Weights of a small GPT-style language model, trained from scratch on English Wikipedia: RMSNorm before each block.
Each number is 128 + 24 x the weight over its row's rms, rounded and kept within 0 to 255. Layers, rows and columns count from 0. Numbers have three digits each. The size before them is the row's rms in percent of the matrix's.

# down: layer 4 MLP down (transposed), 2688x448, rms 0.0391, rows 2343-2363, columns 224-447
# gate: layer 4 MLP gate, 2688x448, rms 0.0453, rows 2344-2364, columns 224-447
# up: layer 4 MLP up, 2688x448, rms 0.0423, rows 2344-2363, columns 224-447
down2343 089:098125113133110102113140132155144158123134098096090139101133129167110112143101095146139142125096173114151101145133132156067157124091102163106183119146073139119119127152111140114082164109181132121081117153154095135101159093116140169105141197095092140078123132097109091119127125086150124169143137125113091136148114117123106130113123139126137098104137147157117166125158135140126165157120137118123105100142152120131113131113145134115137145096125109107160141094170111100114107157106143105139095142161142159120123157124107108134122143135128148123121143121115120133125146066101124151115096123122072087141134088128133117127113125081142126128098125166142116096125126121138142092139
gate2344 098:172146100133127118165132116153101101153149113104123121142131123129185131172147047176114112151128157059085102140142142142107149164140133148153116131080124146092116098160169118142154121138108124155095109126140131138143133102159179103150087142154152141117115166134168134129131104138145103106166093155165127130118213099151136131131110148120081115107088124147126115126076135140132120134132100141145147115159159169116141102150127123155112176144089123123110126119130139156136139129135097092094094096119110121121136132124147127121116112088115172167135129118131135116115115088123091121105164100172100120113122112158131159141155129113090142124082124102139134129139127139125094141150
up2344 099:128142147108162149124169098161120118089144142151134199145150124114138138185144101158164088136121104126152110157137103158110130126100125134113107144140153177119111117140114089134144114087121096146097119104143132149159139143095162095172121123136125089155156126135152223147154094163139120146127132113104137103121103144138117093138121157094105101084101119120135148162110117126153131086117144110108116104160145120079151134144130157128150124123104135166157126104134192116105121140121109139115152127120150167146147096121147148133174139137124128128138119086132110101168158172127118099113140133129152132080143159139163169112139079110131139129105145164113106163108131106134136118134
down2344 098:157132132113115143142108138112124134137097145149125069124120138161091139084102138079116159135160126106138095113104126102168134134150160069136149080117088111140133128107125131125114138160126167134155136168086097130124135132117106171094147108134137145105157110140097080098112154131110129127081123121097145119137133116148146127145133110140174134146124085121106103081146120160140097132134151163098107165112108179150122129121102109115141142115129116081147129168151067116121129105119139143111091128143118108126125171143110111139081160096149148149153139147125171140104117113147109115111138142130140083158144123108114078120136148147145140132143155136115176100092124152115089120127
gate2345 104:101142090149173134104180126123110158094117113160123153148084163112141134154132147096162117098141123135150120163128135143130155120131132163169145113153107107129113105150125111088140119132137116125156116125176138125087136099123159115163113129126141118159130162114163122133141098132082130138117127126111148132100131124128123102169130130127140124151123148168108154122124165114148123164121155140104128134147146157102124118154103157115135133139124145110122141094168139151098155142137108126133190159157127133144098120101127163147130130169154127138171091149138098156123124119115118096159141110121145106092105157125116143121108141154145129139108146153113152133143117147113165110116
up2345 104:133156127147132155097171148110128140180160143128088105143113137135148120086109115148092120072102127150095175135125087122099147127118128174156092113149094093136082121128164110107111092120127152135146131138097125089103127168148147135137128127092152141079132182131094182099109128138122085108087138126129144123124098122137157147131099126100078108075131107136136115128162155089134126146135116088107134144100157163113121138178116119147147116142148101084111129097116129145122162107111133157079129129175129123145127123104125105150134169107102116153157130127096116122126129089133112156145127129109186139128073156115132173150087119099142141117101126121133140112127136127096116091173
down2345 103:131129141139099095077100145117107183104124172122137127156150132157106115158076101142144143118120130155160193134088122101125134162133146146073120138111149152126130128105135104128129123112134118119123123138149163125139169131114088115097136123175113109152151131123113128136112128096129112144150137113135127149137110087107147157148133132147085089096166140110129117095082103143119125204126097132128110112156127115146110128144148106124123136081142145114132128120100133110117134100122138120137093128121135088108112128107124145170126187118130072124099128126144161164109119158088113161146118139130153128180155140127159112104153110147150161105161133081097145119148144105132121105126
gate2346 094:173117137153151113127148119128139126110130142140151075151158109158156132165099164141133106124131129130135155142136101128099146144135136162107082133137091125151129134127112146098123158147150112133110111120110081139178127136131106109133141146135136141139141158112144136063111158138113118158132144078142113123176132138145147130145135138098104125118125122103142137161140131159121129117121114133093106150152133104115124160115146108123152160156148086122139137139163184135138121136136132115150109122112163166119162141169090124163145154109114185132089055124090117110111151150148142100097111128104148120117121109125080147103148139115141187141090119183131177146143129122133174118133
up2346 098:077126122132134151092158127135102123141164147137106122176106151142123179112160091075151130136126092110167126114142146160165148127101147124162131123100135116113124091091166087136125142110127139144202120128169091122088138106154129175182150111069131127144123148090170181146157136125109154125094177100143118182107134127144113121120142107141092142153116126144118124128114114131096150126102142091100109151110164160119104133127163112081159145129127121089139134152134115144089121123152136147130136163118128133126118111118145131143100116116154119110105124153098126096165114088131154129128162137152122102143120162117151106086192119110094101125086147145113129089085141159125112135142
down2346 098:118132068149099143123113099154170184103142130104127116165140158110124150136142094132144108106148131145141160087114153126152137140157131117119185146110094128109118153144125147159137091105115139095111107169116158103117120088150136118110066165128132139145147140125165163157152099200132134124123100101108110103099110123123079068130159073083129135138115153121140103120113131124133129154116154078174088179102138118092098139150134107072157082130134121127120152102100082092139151112130138111129158147070139117158133134121142145129136127125129111146119122177167117171125170123140091150147145079133155153121154127118152116087090107105172102119130138140136150074117127113128164172055
gate2347 091:128086154102128107102148162142100174121098152089140118154083090135129099141106113152114125130120139116127138182171156124160156184138165130146124138103110166144135151106103105156105117130106138122110120136158113111141159083170134134099088114121130166097124160092161147160114069111090129163144110126141102129117117132117135154105130166094106131139124122149103093113138094101123123089176116136134158124111127092107118146119091175125168134134108124164096113142150130165149175130119127139155154142095130120075111145106134122151103148123183161118137147136179130149107136130076166111135127114103140131150067139124129105094150110158108100097155066129133095154139092117169099161187
up2347 089:112121141126084166076148134133126135118093147088140114148117129107144075144136128143113123130113106106114125137145123094158109127110142119194123176115131153127099119117091108124118109131117141122098152166119106124147107112142161138116112139128094169083084109127174117146128143112095125146111090138149093117139129131143149166115145146143099093141162103142100133114170115092118126110112106155125147074140132085163148104159150139135144124118106138142132081123112124120132149090106091144145119077137122144094140110106150116176119126120147197166095133128173098178134106112091143134124123091134148147162112131138113140111125141135161111121143089069153099128165083112128096145195
down2347 090:091136136176127169106130117123169137127129105129115102136121146130111113115136107106108109175125107126108100096087110117127106086100101125153135119152140099150091139152117135110111115135134101129105127144093124137146070118087126148131171183149140134138080091161142096113154140108103138126118134116104173112130119128163138150139135116153130113112164090139130133145149136120118130135091129141105121097173122109144161130158174124112113104126135129109154110065125091111096136094128121098108064090159102160134115086120142161154130123132085130177098132155114080127106104116144098153090129144131141123152146116145125130148108150115164138178121130081148158129150147106123106127137
gate2348 099:106165146152151113122135116100114127118073091115100134142104141088080147130149150107122125099152162102137168144118147130134131102133099134135098153127153147124144078141107154131116101131132126140119123125103142140091137154149130124121098120123116121162126130110092138147126145141131065148170122105118136137145117179117111157160134172143108102078118140124106134164131123146102154120145127133102115099116097153147122132135146125093152124120175139127132121149102112087117134110163179110107109165191098129083119150129117143133161116157183119136156136155164121162083114144096130148155122134156114156136134132109109136120075130137118152116156125189131169105136160125096103118137
up2348 102:094154129150160107144108127101108100154112134128129156134127151071098117112134132110097123114114138099157120111121162104134143137136108159112099178091103136089120092133149118126104098129115100100076109146110160140062114171158129125124099113099096087123105146090150125153111125184147101135167112104144174079064146142120170124128128165111102118089132113168122117167097125152174149134118128063154123109155138145116114149149154149128117126094155139130120093120125102110126111097130130108102144153140095145110088134136162134140140106107135140166127114127123095126118100121149112139126119158165139150124127145115144151134109129112112141130196146146131117116114107120126144109149
down2348 100:157106106117143133165134154132137121164170148155148129139137136145143107102092078121133111111134105137162088119134144115106142156155145128134162107103103116113091158111161119152139158133087143153116085132155116139110100138117107142115126163129142120109131137129142125116132123142127169145089101157159130105112148067141121095093121108114152145139107073108107107099113127125168120096119134126150145148131154135098140140114137151169096140133120113137125113119128133175093174120102059113166134097060130097148102081121146091126087137115089153132090124101090122103132126101158094078112146138103158099105126116130146158115152118106130088136101124104120095136140109131148140122121
gate2349 102:099156104188123114127088142180106133132163127098117102106140090103153131120107114116126131151132107136127142129122153138121151072135085137134122123143130116146131101169128122170139097171146093130087133127167108137130154077204155143132148189172109163144113104093132110178108103153134122136115145081133122178149116120113134162134112083123113164165138132160091106137149123112123126103120101155128121099178100147122153163130133147091176140119148132099128120125101148134119154162108094124149128071083137088112162151167128162117140151136136118117154125135158130148127146120095134119137156139108106132111159153130136139124123168098101101126149166110153152104183143172128106114121
up2349 095:098115161112126146173118122107160102141152102119134169132110140149093127112143112100094112123103179145169137150154151115135145099114163108138137134126113081150129144089129104163141138117164110143142135167098131118142140122139141172159101111142119074080137101139118163131148104111106109127152134129104095128109124102129091141126066150141087110102109119113114108116115159112154156133135155137114120113095141166123124132096169117137147107101141113127169139128161114107192100120147134112110087133118077151126108122107129144159093129131130090160125124138124132114124126121142134145154134083176127171118135088109102118091126123128125127150129100155122163151110133090146136133138
down2349 096:106127090162125106108089131120095104094150087118108127119110110121153138099121110117107125124156149141165153150128145167142156138080134121134119126132121141126116085114133143155131081135159102161115133142121156107171146102159114152135138131116067079118100087098145124138107135130129134108110145110111083163134080098110130139140142126151072098119124126137095096142133085168145131114143115100179101099127133176168167151094147133152159129082104123078149124116127137126121161089106109112140114140100124143156127109117114185169077148143102124127075115146112160141163153139097155155119135110117110137096119099091113099099102158112140143144161136132124112173113125101165148084125
gate2350 100:150092109150112151108125143159117142136113134156107129154105147168101184135146119142100109146120145130122153137111096105123085160150133092123158128128133117113132151161072150132184085120138125156106108132136110131102109112129106148146156090111146137122123092139150115160191129108071106142120131138161116137116122121135157111123140162132114133104125145128171170085108102131123160116164108170150105103115106135137100067111131101158134116148158095155109097124121131127111133124103144195143146143152111135141142176144079147099104160140155117106122191124079129114106153124117144113110119159106121145138150139137126118096115104126135088158081099169108145155139129131132140125112
up2350 101:132108107105125117163092124108103143116104124085123118129113187115119191121129136132133095087163122157103171142096123171141121098138149126124157167119134113145105123117096120120117157132157126129130137116144119155122145150104141143146132131121112146108144129140120126172132103110119140149111109094160130147137134190147100052147106152150170146123125123110069108099103129143105099145127161202141122122124098161118095121108156131108146107176140125130132157089182123150130152113125132116092140091118105093090116099106123113167145116134148064113160147155146138131150066096125098145138101125097138081129119131124127159116148170152099112132107124142097165124101086091145139130159
down2350 102:118138129126136187098150117153149135116136158140131148128114115106155131148131091145108102118095123128101081098103091101157107098115127120127134137108177143082138164144109143137157071093120144088115115109141086141105145123137079137127130146110113107112102147134121125141163123162120097090111137173182147146116119102110128133104121115072094152119126116185177135073105091166129171122150124134131121121154130125158115138147141127137166135157155129119113126115133150082138131135134137145119097116092103140141145172160094144071150172112144104100109163111126114098113184112126104107131139147119139155138137100123116135133105138143112141131110114135136123150149095097140139111124
gate2351 107:125133124130143119098143117146156141079122117121105140149118132123112150119092175110144108104157172097187161156128134167133133125128132176127144135147124164147133152109106134129177151111158136143141124142153092092097165138123145127104126131110157084123143124094149129112117116144122119099114159079110126116125100120121125098127096058099124152090105137118095110112164125077109124103126175137107158107109128148148113130128161168181132095148147131115132102169162129130096162125123108141126113133098163147074142144104083119162114136118112188151141144087159152126102134161133104142104135142144126109144111134129128118115168136123151124179161119154135136164165164157131115106136
up2351 109:103119116127132165089111183167125118118160106110141142098153142118104153120167120139109112133151128118141171153123114146094164133120160144190115166139142130146128162117104134144124099121091135122119151108115127091104140143173133124136164162177135117143126101149123124129166144114101101097120118111079090162174118114120103077100150093110102147157133150115124162134170140119114142118150125111166118120119136131117127104110131159119132107157130104104121133145127100128149123145116133156138149110144142098119156106122112127138155129100133145139118159118125152065138169117155122119087177145117078135177170142115174112100157134073107142159156099120162158152142133124145117128176
down2351 108:151139139079115140110143152136098102156137159142139128161145140129094131108140170136172106129148138154074134136121111137141108116186149140118094160127131106152117107137116132160072134109108136136113133128108140129123110158130139114161122134151150115129107131154098153159152141117132126107154124133081157098147111103123134103068139097107069125130097115143125162119136105144115179133106126106160130139140089136162080147075111127132080091122176103108088145110147106127157114094149152110131143118189071149121138121130112095083131071138128122084132116126133154111153156123132122120106158167092055144154118150162159143145131097144133109137135130126090160150107110157106136092144
gate2352 093:090104153111106125120181127125092139119076149106154090146122127119130159138108154096145140100134148125118153151113132128117162109136140155109159118159149121120085111139112127131177156147151158117115140117183107099134131118111113108137150131100120080163198081098161130130106110153122145136134137099106161106151144121168169150136085118107119134124084159104072138138115110112131103128142155179124096115128131157123133167132120125101144140111126144148139126092096109119119129161135131124135126144119137172087148133158115129092174131112106103148130061143118118143109119133196141123109146104163122130113127155118152120149134130115154112143130114144157136129149105122140174137149
up2352 093:095165114171111101145155166087123160150143118126117154121113110150162104099133107107119140147139182169136109122155129142108123150180131068126122113129114172142103130113125149143121133133140129116121094154132140082132151123143142082161131127104135159169134102114123105106084109090170144164108100163152112161133145158084098149112146131162117112131113137137135141122116116095131115102112140129131128112153111121136171115128170136132123131165139108134138131187128126130108151130137121141130106113114153177112165106102137151139105081094131144121150146103118117103134114105112133156103137108105136126146112151116137098152138134103130116116149100138136181103149131114173172152097
down2352 095:125146120155124152129122097112154104144127142143156087155078114146144113166108102118161119124140113109077158130116162117111115124136144146122125104141149129111129140142160136149133155110158116130151106101146150138131149122135173172122135100136146105101095108118087149101136113151101116096164112177120130131148171097140113129089130121150144122081104091142080114153140105111141073099150162074165151118156163121144117115113159134160128129147120118133081096135099073099170130108145113151088115121133156130145154127164127085108123137148099122111090126123192170089090148162073081129127152085107138105121131118097140117091127121164133159134124122126116127100132133142155154106131
gate2353 101:138104123154157128110125134128141122166153153140120140147098138114160157129152119159131126133143117139122091131129152168128118154089086131124114108126113135141141147166109130199138106149113116131097152141176155106167128115093139209109122154113154160159125157122103154116083083142147122109120131096115161150118135189137107121169143084123138172138157141141161122120117144139135109160099119132133169152142106152123109161121155118124131099123100110108135125103148128127122137154101135117126137095135119100156109067171164163135139099120118097109128150121094156143141141122141134089161156115122133136095108101102127106147124122135112189120095114129095112167112105160076078139151
up2353 099:154159166100144096165115115155162102096109129140160096128131103133110115154134142071139157128124144140170123135149103095173114090124119125138135124098113141135154115092149141139145135159164089133153104154145136159178111121141135093162110132112109104106143114093169054080113108120105124083104133121114155101101138114172123120111154115109099152149117105148083158099108136128096195155142150164144142181154122107192093132122158148133119129154139131121127132143113141160131149096146115125115127160111137143123134124086130149103139140119113123168160138139151151158139110159146134142126115164107134102129124124100124108111148132170163093103158140148114133172143214130112157137096
down2353 099:118171189097167077171111130139119091129108094093124121129158100122116118173107086086155128133100169168125117154110130129113097107137098129166161092127122121135156121115127124128127164156164109136115163148094137122155157139119117102151125092145127136121076132102163110137116130135102137079108132149091150117122163121160128109093165117118094126105113157102115086090118131138172143136126172122152150228099141116167142147163143107118119136125158139147140102149100152128127163151153115126114113161111114139101117133110125177106134078123125100159101142085124156143165117103160112110152133113115162186105138141080147122122135145140145114115145091137126138182120147099117134105117
gate2354 108:131129082127090117146132133107132141147125123164128150105082112151154139144124152107155108139123129144095141133174135110129138160136169088155135126131109165129170145162114140129133113125102115100092142107161124133137150136109131131147130167105139141130175142114128083133149149114128142109163137132138109129162139169154065134160115144120129088147104146124189143145140166124130077140116139153147147121091181122133135103163113132133131145121095080109119140065155159099121119131138146161120111140107145165117107150127137163143187128149138094096130166149134155146126093140112153121193101103142098089129127145152123155153085137145095174133122106162135105111145123126132069176121
up2354 101:107113134123145112069094118130140087107145155144137120128106118117103137142143138108121075148106099106113158117134157138158140120126127107123178083122097142096177180144139155085107161145151092107128102105104132150156107117122132096150150153140136142105130119125099140123121114114078071159111156134149183162182113118117153170119136175119166166129154118142122119125141160139151122113159128128099094103127157149151107140115071154110138156166137139087112110096119105127157141134119138126153134091117164087155101128176145097109135142154188143138071091130144151123136119129162142162106193165141138130111148096129110152151116117117144144101107155144118164181166090156124144122120
down2354 098:130143121115106099094134144129128135097119109140149143125105161112100187140111133106139121113105104128162132129152123140137140165092125119133147119139095120093136107136109132128168128093094123147178119139085140133137162113100119098124121137120117132165137129131134123112129084117138118138137141164131123121136097141101159141166110093092113123136129120126123112134156169158104143135187167107113160119131113162163142165108133139098161116132156106130124094142193106121100137127084121121122136089094142097106126123138157143123163149128156137127113093123144143145084156133107106153144140091129124109172102120092122126134120127119178121125141133169138139128146134177126111130105
gate2355 104:162118131151131153168116144161129153124120119127165134117158071103120124087132175117139122134124116170111183147122118064154118144124096133139170148109074106115169128131135129181111137114107142143117128112125103086133154105160113132120136146120137162116151140087105132120111129138126094096174147117102081096156093111118169121159095135105152131097132125102082136176165114095135101130110091105117124127123104130130162140175090124155119174156127108106090134143137154136151139138103147088143146105121150137139138161137114130131147162116112153158119137120071098117104189138151157137156156119097133133097121149136099148106089106159169104118148097122155115143117179143113108098103
up2355 108:158130154139130097118105156122161075114132097128140147137092100144118130100143131135138152115119111113162105113165113125113128213131157099130149154109107144124108079162166141163120161113138116131128123152152079104155157150130147167110123094105136111129124143130138166153135131125168146091152099104102115154127112077104133102151173108156147134122117118170107133122126161096103097130133115120109139124093108102120162138118124162160073143138129127106120141196152123130144130116117114140137134089139114081138129120111132143080099163122110154153101144115126090093141140111132154106073174102135146122165116135111122108076165134124137102137133116122120119121144168123166157122142
down2355 107:129151148155102131097127169108124125138129113121083122095036124108141141150148143186125137168139134101126110111167129164095112096161127153122088130095145095145157173110161122070129110191124122093169144113143140128154148165153144118142150138112151141163120141154075125163154140119114117117118121171111145156061141127141102168149187099123098129159120151136161132152078125104095144147164170164143116148147133130081149126098154094091101116130139126137131117113151135135149107121154120169118121160124174151129128132133163158111146095143157132110152111091165141082134137117155142124154113117138106128115101106115121112138140124105131121171070133167129144111146095141126159185137
gate2356 103:100153106152132137125150127126156124115162131104121127149103093099129104102142099098126051154124098139110131154122129138135133160122137124177115134105116163120124092159095119142117107136141136125101072118146106171119137114162127126133135177085122112148120138134086109100115119161070125155106184146125129131117157162126065103160186120146141115100122118183140126142118132137124098098156120145152139140131116141109132140131112124133104132123153143119072080160136140147187134144132138118146150128131157111092137115126115143194129135128163132082129115087140129121121137083114111092138156127122141125105109149167108131117158104141112128103128145153123173135151053119128094153096
up2356 102:134113115101126114132112151123124143148173128112104136134175079087099111133149141118110114137083151158133147121070156138128122138132098133137168113086134134164124096145135127132145114130077137139115144112139111127176151135158123134127128117092126112160081133130090160116114161125140152112124190125115139109171087113064143111159132167155144160134112135138139141142121124142089111108137097135168112154130113125122126147097136101131101121120159152152111149165117113123156099115110155124159132152159122107183116130168118112128122134188097111116128136118121105104127134099180166108132131168165116173077114116141062084114128168130123121146111125130137116108166136151120149146115
down2356 102:124102136116128119138107111107129095111121107139131152086118115147142141115155130125108153122155171078154144129123134098136131114149147185130112127186138124088152103134121141139130148140195093106177086122127141158140135111125131116136104108145106113069106111090150132140147120117125142145186101121124141140097144130123150142101122109143113144072108150117099114120136106142150103138141130178076149076162080152170125131161125150120140141113096115130132128099126129073136137129084167149094116130167134172103181114135140169162136140121142118151125092143141155165149106170074092142105113163143143118133110146145100139093117110164089121146120132119146142126112126161142127080129
gate2357 102:127142147120106144162147168103140115128153085118122134130127086164102174142121101105150151145137139151154122122165153177112137126117139125134142149136134149190138139128081129138139122118125164124105131146142129123129104116091153110121133126129144123137127128140146057095113113107105131090109169145090108066152126111147135110167126137138176159123149126141058138152118138105101112149145123164150150137089147174118142134106159123142133118117146146109123120153156112140111165124114117113134132119142139144092079167135103119137158130105141159127123142159096145134115120121128132157123123114122135112075103167154129152140125112083148151148123090152159161115153163126119157104133
up2357 100:117125102127108142137127128122150126160096142144111087139146157119156149145094142138146123093146148118131083134121135189136116136176098142104153139134146141099061113180159121091111128153137119132126129153159072152116145148124129174121134154117136123133118140150175124130136132175129131159189105099142143107119188160111131107131080105134138139150116156152177135111127128120132141145105096138134146106069140118176130092116110127146143120143148121157151156088138108139122118131144154120139149122139091147150160102131069135113133166145064139118158102152127104143146105121158080099143124136141114110153155116091121138133146144113146121143155187146127119134094118129112189103108
down2357 099:107125153122099155125150147144196133173138103117112121158122122143155181113101124091127136120138158118146107137114135149119123137086110128162152140091126135125134085115074173114104132112163096117078127199141139157108106148142132147132110119118131121108124103146154083108134139150101136132173151093090115096159178119107137117122084133175134164120137162133138153100119155122127118180120099136127100133093133147124149139122150142113125150182123136127102114068145174123136103166130153133151144115111094114135099159117099102137173166149100129116183137149102124130127138095117112109109146144146125133077099112114113113154126122109116170127169176157123094131115134125120168055136
gate2358 077:122115126148141148140090136144105117120112141087119135107146177112123133123117143144128145118077150110120123120096120157142121087096089084104144181143121130141099111134069161148140121152136132157123153109157130144109131116116083102066099120142129091165151126133114121136126157153107135140118135137150134152103145159115148126156122073133144064144137131093096123098141077182074110132093138114108150099153131113120142155103128148091139111135110170139146117141146115161100125117130101124119142143126105093099120153137116142178180122081125081100106109160155152100118082137099093088132120144131118126081130105117112098118126139126119102146115139120157136116143106136136141129123
up2358 084:053100128149114185145112094121146114125173157152130128134134113087140135114117103119135144143096139120140132137129144151140130126122146136121153178177156161155138127135100111097136116173118131100103111114163110129117154152104150115134113135125131067112107138127131154161133133187107133105145122107120148191150109146110143166137145151097126107129115118130101128216100096159132130112103097165112126117152127140140096165166065132111186164122112136137197153097111143136105135102138170127134124119089129117151113120135106113157150115156168121140120141147151107158116150127111105108108150100153113165135148135140152125145122160111131137123143124131103137109111161167109158136094
down2358 085:139123148153101121096110180129118134137115134135106071128124100114110130117119113127134176190079122130163092143155169205138141164124109125129144151149133114126122151129109153091088160138142140096121139138131114114079134138127095138125056152120123163121090125124106104140136129090132117151152108126122163150165098121112171174145121126110102157141155144138121102116129139119136151099122098147163114077119134129139116160156117135101129132138096140130122112175136099162169167151108101193170123127119122140103124098108115119124175115147122112176106139143100107123121119120125105157136153067112116107151158116142144128132170151118111107144155141109124122093123127165131127136097
gate2359 101:110135100113139136125162097153097133141137148142099146133105130128145162104140120144150115130114143159146164136144116104115149126146173089139151151164164136115114144130100122162163114159133180104136138122158097129077144169101131127133099131114159100132142127109172142114101119185077104132111140117163155134113126144120094133094104149113127128131163133151094097136136152141151117131135146126128109121172134147116098141136170138163130102120118136153134104143098131112100148110160129140143105141186148131102145088106154093164137129169134135140134098112136125142107171112098086122129152112143147134065116144085156084162096145145094081149182147176184116139166140113142145141142
up2359 099:158148120107112120110135149109139117152122169089110136149117115148206135087076078156106152167143131152128107134057109088151122149161140146144111104113125114152139131106132139112128129120137160156107124121131114115118115132122169148138134097161136150169127141141180113099116154116124093171087077160157110113142123116097125153107141162114136114167092145123096105178160123106151146106176098128160146153097170160101110116149148127117143120114100038098113085142125176133141103138118141114128107083134128171122100123128117130075131155131117095153166124117099125121143145098142156129132166109137151147164138191131136167170130136126105144113113108130123128096152154125157120148136
down2359 098:155123148115202111083160127126190140107162085141140094140120157091122163082107125109083115120160124147087093149154131079172113121113092147110104109099112125111128134155120151147133114117101116117159131141093069089107137160160124112111136141161110105078096092109144136117200095121141174138119159144105169119147117097164110147108141112125130137088120166147143148172123116129136158144113092106098110128104146127144129106130126115139097161101097119132104098115110152124119118136122103137128113107096148101151119150153154122129094099159110147145117111113082102108147118129159131096047164105101119143139087112131148160093118137139119146112144140145111115155111143136129160127129
gate2360 101:140118123119141129071114126136158136101153167119100150106061055129177098096141134120094154159107115108133093143129106148155154135086072098109155149102070183140129143103115156145151131170104112080124141110113120139129127091155111148079110145185134136131153116098172111114122136146114153137126092131144152126160143149148119163121129125149168131147151145129129101099098124140136124169107156103151158152124136133150135139108149138142140136099138120099187102153151167135129142145105098168163148149123156148154147157162123181142140132136161115167107152148112126111101128134067132104115142149102093104145116140125154113083118079133129111142110145122135106154163122141113097196092
up2360 100:125135103107118125083140134133129142176151129141129177123139094159114122127124130102141139114103156126105099138103125099116145150127090115158132167093150166108109160106112172116119135154122115117108137127141109150152127136130142170166122134145120135133146120074147134107089112088112168161125076106135156134130127147114153111150178113136129152179159118136141128158146109144136106144122154165137109123156094116142175124140126110110190122147110153133141103121135147139141113127091110137109154155168129146137163117127123118139167145160156133127087097148135119144164096135099105084132130097100165093142111112113141117148134095098153081115151144125134101153165175107146126150085
down2360 099:074129084112140144091142147147128165125146137109130111127162188152086148121140132143135126095110150136105148129140144101065142118120121153149127168130125101120116182128163148081112139135138131115143115140156129134166145169123130137182156113132149149142130091076074163135122138087100153158121079168136152130114122120133125083121157104132102137180164121144135117170142116108120117129129137160144107091153102133118151133141127113076155142146106123156103084105137127144108131177126125169147165124165114097116165111108131078127107150121168165130141095094129124132160148146159120125126137077124128105154148114143157175161117118088115089119164121158149131118151138117152148110146
gate2361 096:162128152165130143163099140124149149131102116134138145148165108174142145095134118156155153151115144135083140133138135142109115147100087121169099110162130124127106126198109118151098132106135162138104147156124128078153143151117087093146125125110142155095153145139124081142083145138118108130155176124121082110105143121136139123118103113139091155138149126107134145143121117121154108166134113126109109079102110148145113127128103104125167132136106148162129138149129146140115141142106149101145136152178171127109144151143134124147113136124158129128107131120119146155131123087134124098113151127155118147137140123107174090164102109147153135107141175113174092143176096076146087088111
up2361 096:127140096129118138105207136144119130111074093092158106149146145091118120140120089106139101134115135081126105147104097140130114156127137160144151116146079136135162142113092136094138158093155165126110111142164080133116160102104096126104120072089126172157144125123119099159130103121102137150131125109140153147117182118142094119117102121117133123127122126123079106131128091165118143118134150138141162124153177152112119118127091153118139156123113089135148122089121131136079095123139137111142112111137132158111111173145116150151128111128117154162110116170116162125120136131161121089130116122130123089101151137135116104137143100145147087113144089173127099106110095135143163151094
down2361 099:144129086160103123101194112114146152089082115128137155139126111104150133147128100123149120117130101111178112153118151183112110090091103140136115152159097131134133167147117156099127159104159138158142120155147132108138151139123144155135146132115121138177181153193133115155140098128126103125115150132135068173088104160099093136136132142119139161147122161124105148131159136123150127168119124117089130120132129146145138157118106123093128134112146139132137171104101154135145124181148109127146111101120156104118121121137147108125111144140177140128092147124145115131121154129125132132128142067164118120134131123147114130169137148137152100121098132072106148184129094124167140120114
gate2362 099:118166101181152109109081134142126158158173117129136129136140140127120158152112153106112105087101158107116100125104154164141128107107118127134171109120130131128155149168151120178139127119148104133127107060095125144125101092077106196114152125124158142122144111170181120089129057107089083114130113117122123111150132114200130148129106100155180162127119134124135093112136123154128113177120116144141143096142164159122136107125160144178135116113099113143189180163122167115100100117155111132116136103111129142144140126145122141145128200149131133157151142149079152128139111144161145118167141143141108125163111112171138143114134119120108128147157148097095128169152105142094065105160
up2362 096:106103110108118156115183115110121150117104092122129162091086153114141134118113151131146140153132142101117078132168159148153156098096110147109111128114115132126123108113098138124162108137107176143147122150129154097144136134089149097142130097139148133112131107126107123149126114110100131129075058142148126068136079095151076101134150101119136114146144130120085118099095133133102144119152171138117163118136110084108109170137133158152117123125132121172148120109162131148092118096149121152160136162115175089137134130119106132094126130129172129138129132104123164137134144173087107136106136109125128139107093124080136148139163101167137135152139163134093137132140137117157163133125
down2362 097:135142106135138165111111098161185132119174099112166098144098128132107147172129131117142137127123137101100164175110140105147162103132157121104135113108140102137170102149156090150165131112157111147115093124089109141099092126092150190138145105143177138132110133139114126121106113153095060146152069127097077115128150097183148140130127127127087151128111125147117146091108106176144118148117119153112164136124172113094143118156127130132131119138139097131155161114093164102096090125129114106104117134122124160145142113153126142128121148112126128155121114149099132096110104124163148136136150130171113111168126132115142191092103107133082143117130147082089157168169115067113131125126
gate2363 113:133122119132132193157111147158118130114105123163139140147161138129128151116099117161165161117170183127102145159104112113090122138191116121148127117110132160159145148130097140159131155087163119142106093089118123089089101135126099129100105090166171120146168081132146072142154158159101133105142130090151164063152152161131149107138130152136164140181104175125108114103130146110141128173097120131098136136128135132138103079117122164145129109085106112144129160122129098150106156129148126119104130119115100131113092140122095143150148173118136127119129111117106112174104134156124105114097135152156117091118153171150145146115128116166166109151174143141121144142122169138139111149127
up2363 115:128122140127145094114174111079136131115153181126074138098117088153108130088119098104131142138148089071135125125147137126166094123115129166105133135134138136123141144134165142115155093176107103109171122137133107117192111091120145094175133157125132135116095166122117160111099136118135146104130094175094143155132120114109150153103098115131119149121129137099187136156146095131126147098124165072122179126130154101142135178145096114128111132170112147123141104104101108149132128116099095105154140122137173128149203110136156139140104108148139118144131121102120121131129093126090115129093169168127148143161127101102177090160136128063106135122105066098136067118098119113155133106081
down2363 112:146120156111145098122127136129119085121098127115153104093136117138132150119095125128177148101122158136105138141096106132168104126116155122094145117079112181119143110149140119119132095108185137175147140127091114111117121098082133136115111110165132132136132142107139113085135154116104124066151104072120191103155159140120172165140115119149130121139109159092108096137135106116139099179115159111089146111143114145158096178161153128170099082125124155127123138130125088167153137091119129072135124136100127144094124128124108119175118147108129122116178147118092119159120098153115142089059181186149153091124134150151132113122122118123113104119130084123147092134129175109113127124117
gate2364 099:130107155145112154102120157109130123128110111118105130119161120139117162129122157118144159115114139128121105112156153136130097092167120141168141176162138089154150131160131109094119108136138195124120138096110129135143146082159125105104102087125117108159144112113103108140131135121120156132146129168127131131144155121131115166127116153114076141138131113123131171120129119110074142137124194162114148107137140165113103076139153138128088101164109183136106079099114129118111133116178162112109132130176151140111094135157137126127090058163147091129089086149185122150121127146140113108140164051156157090113109139102133150149107110115125120143107103111133146132138139143139122150186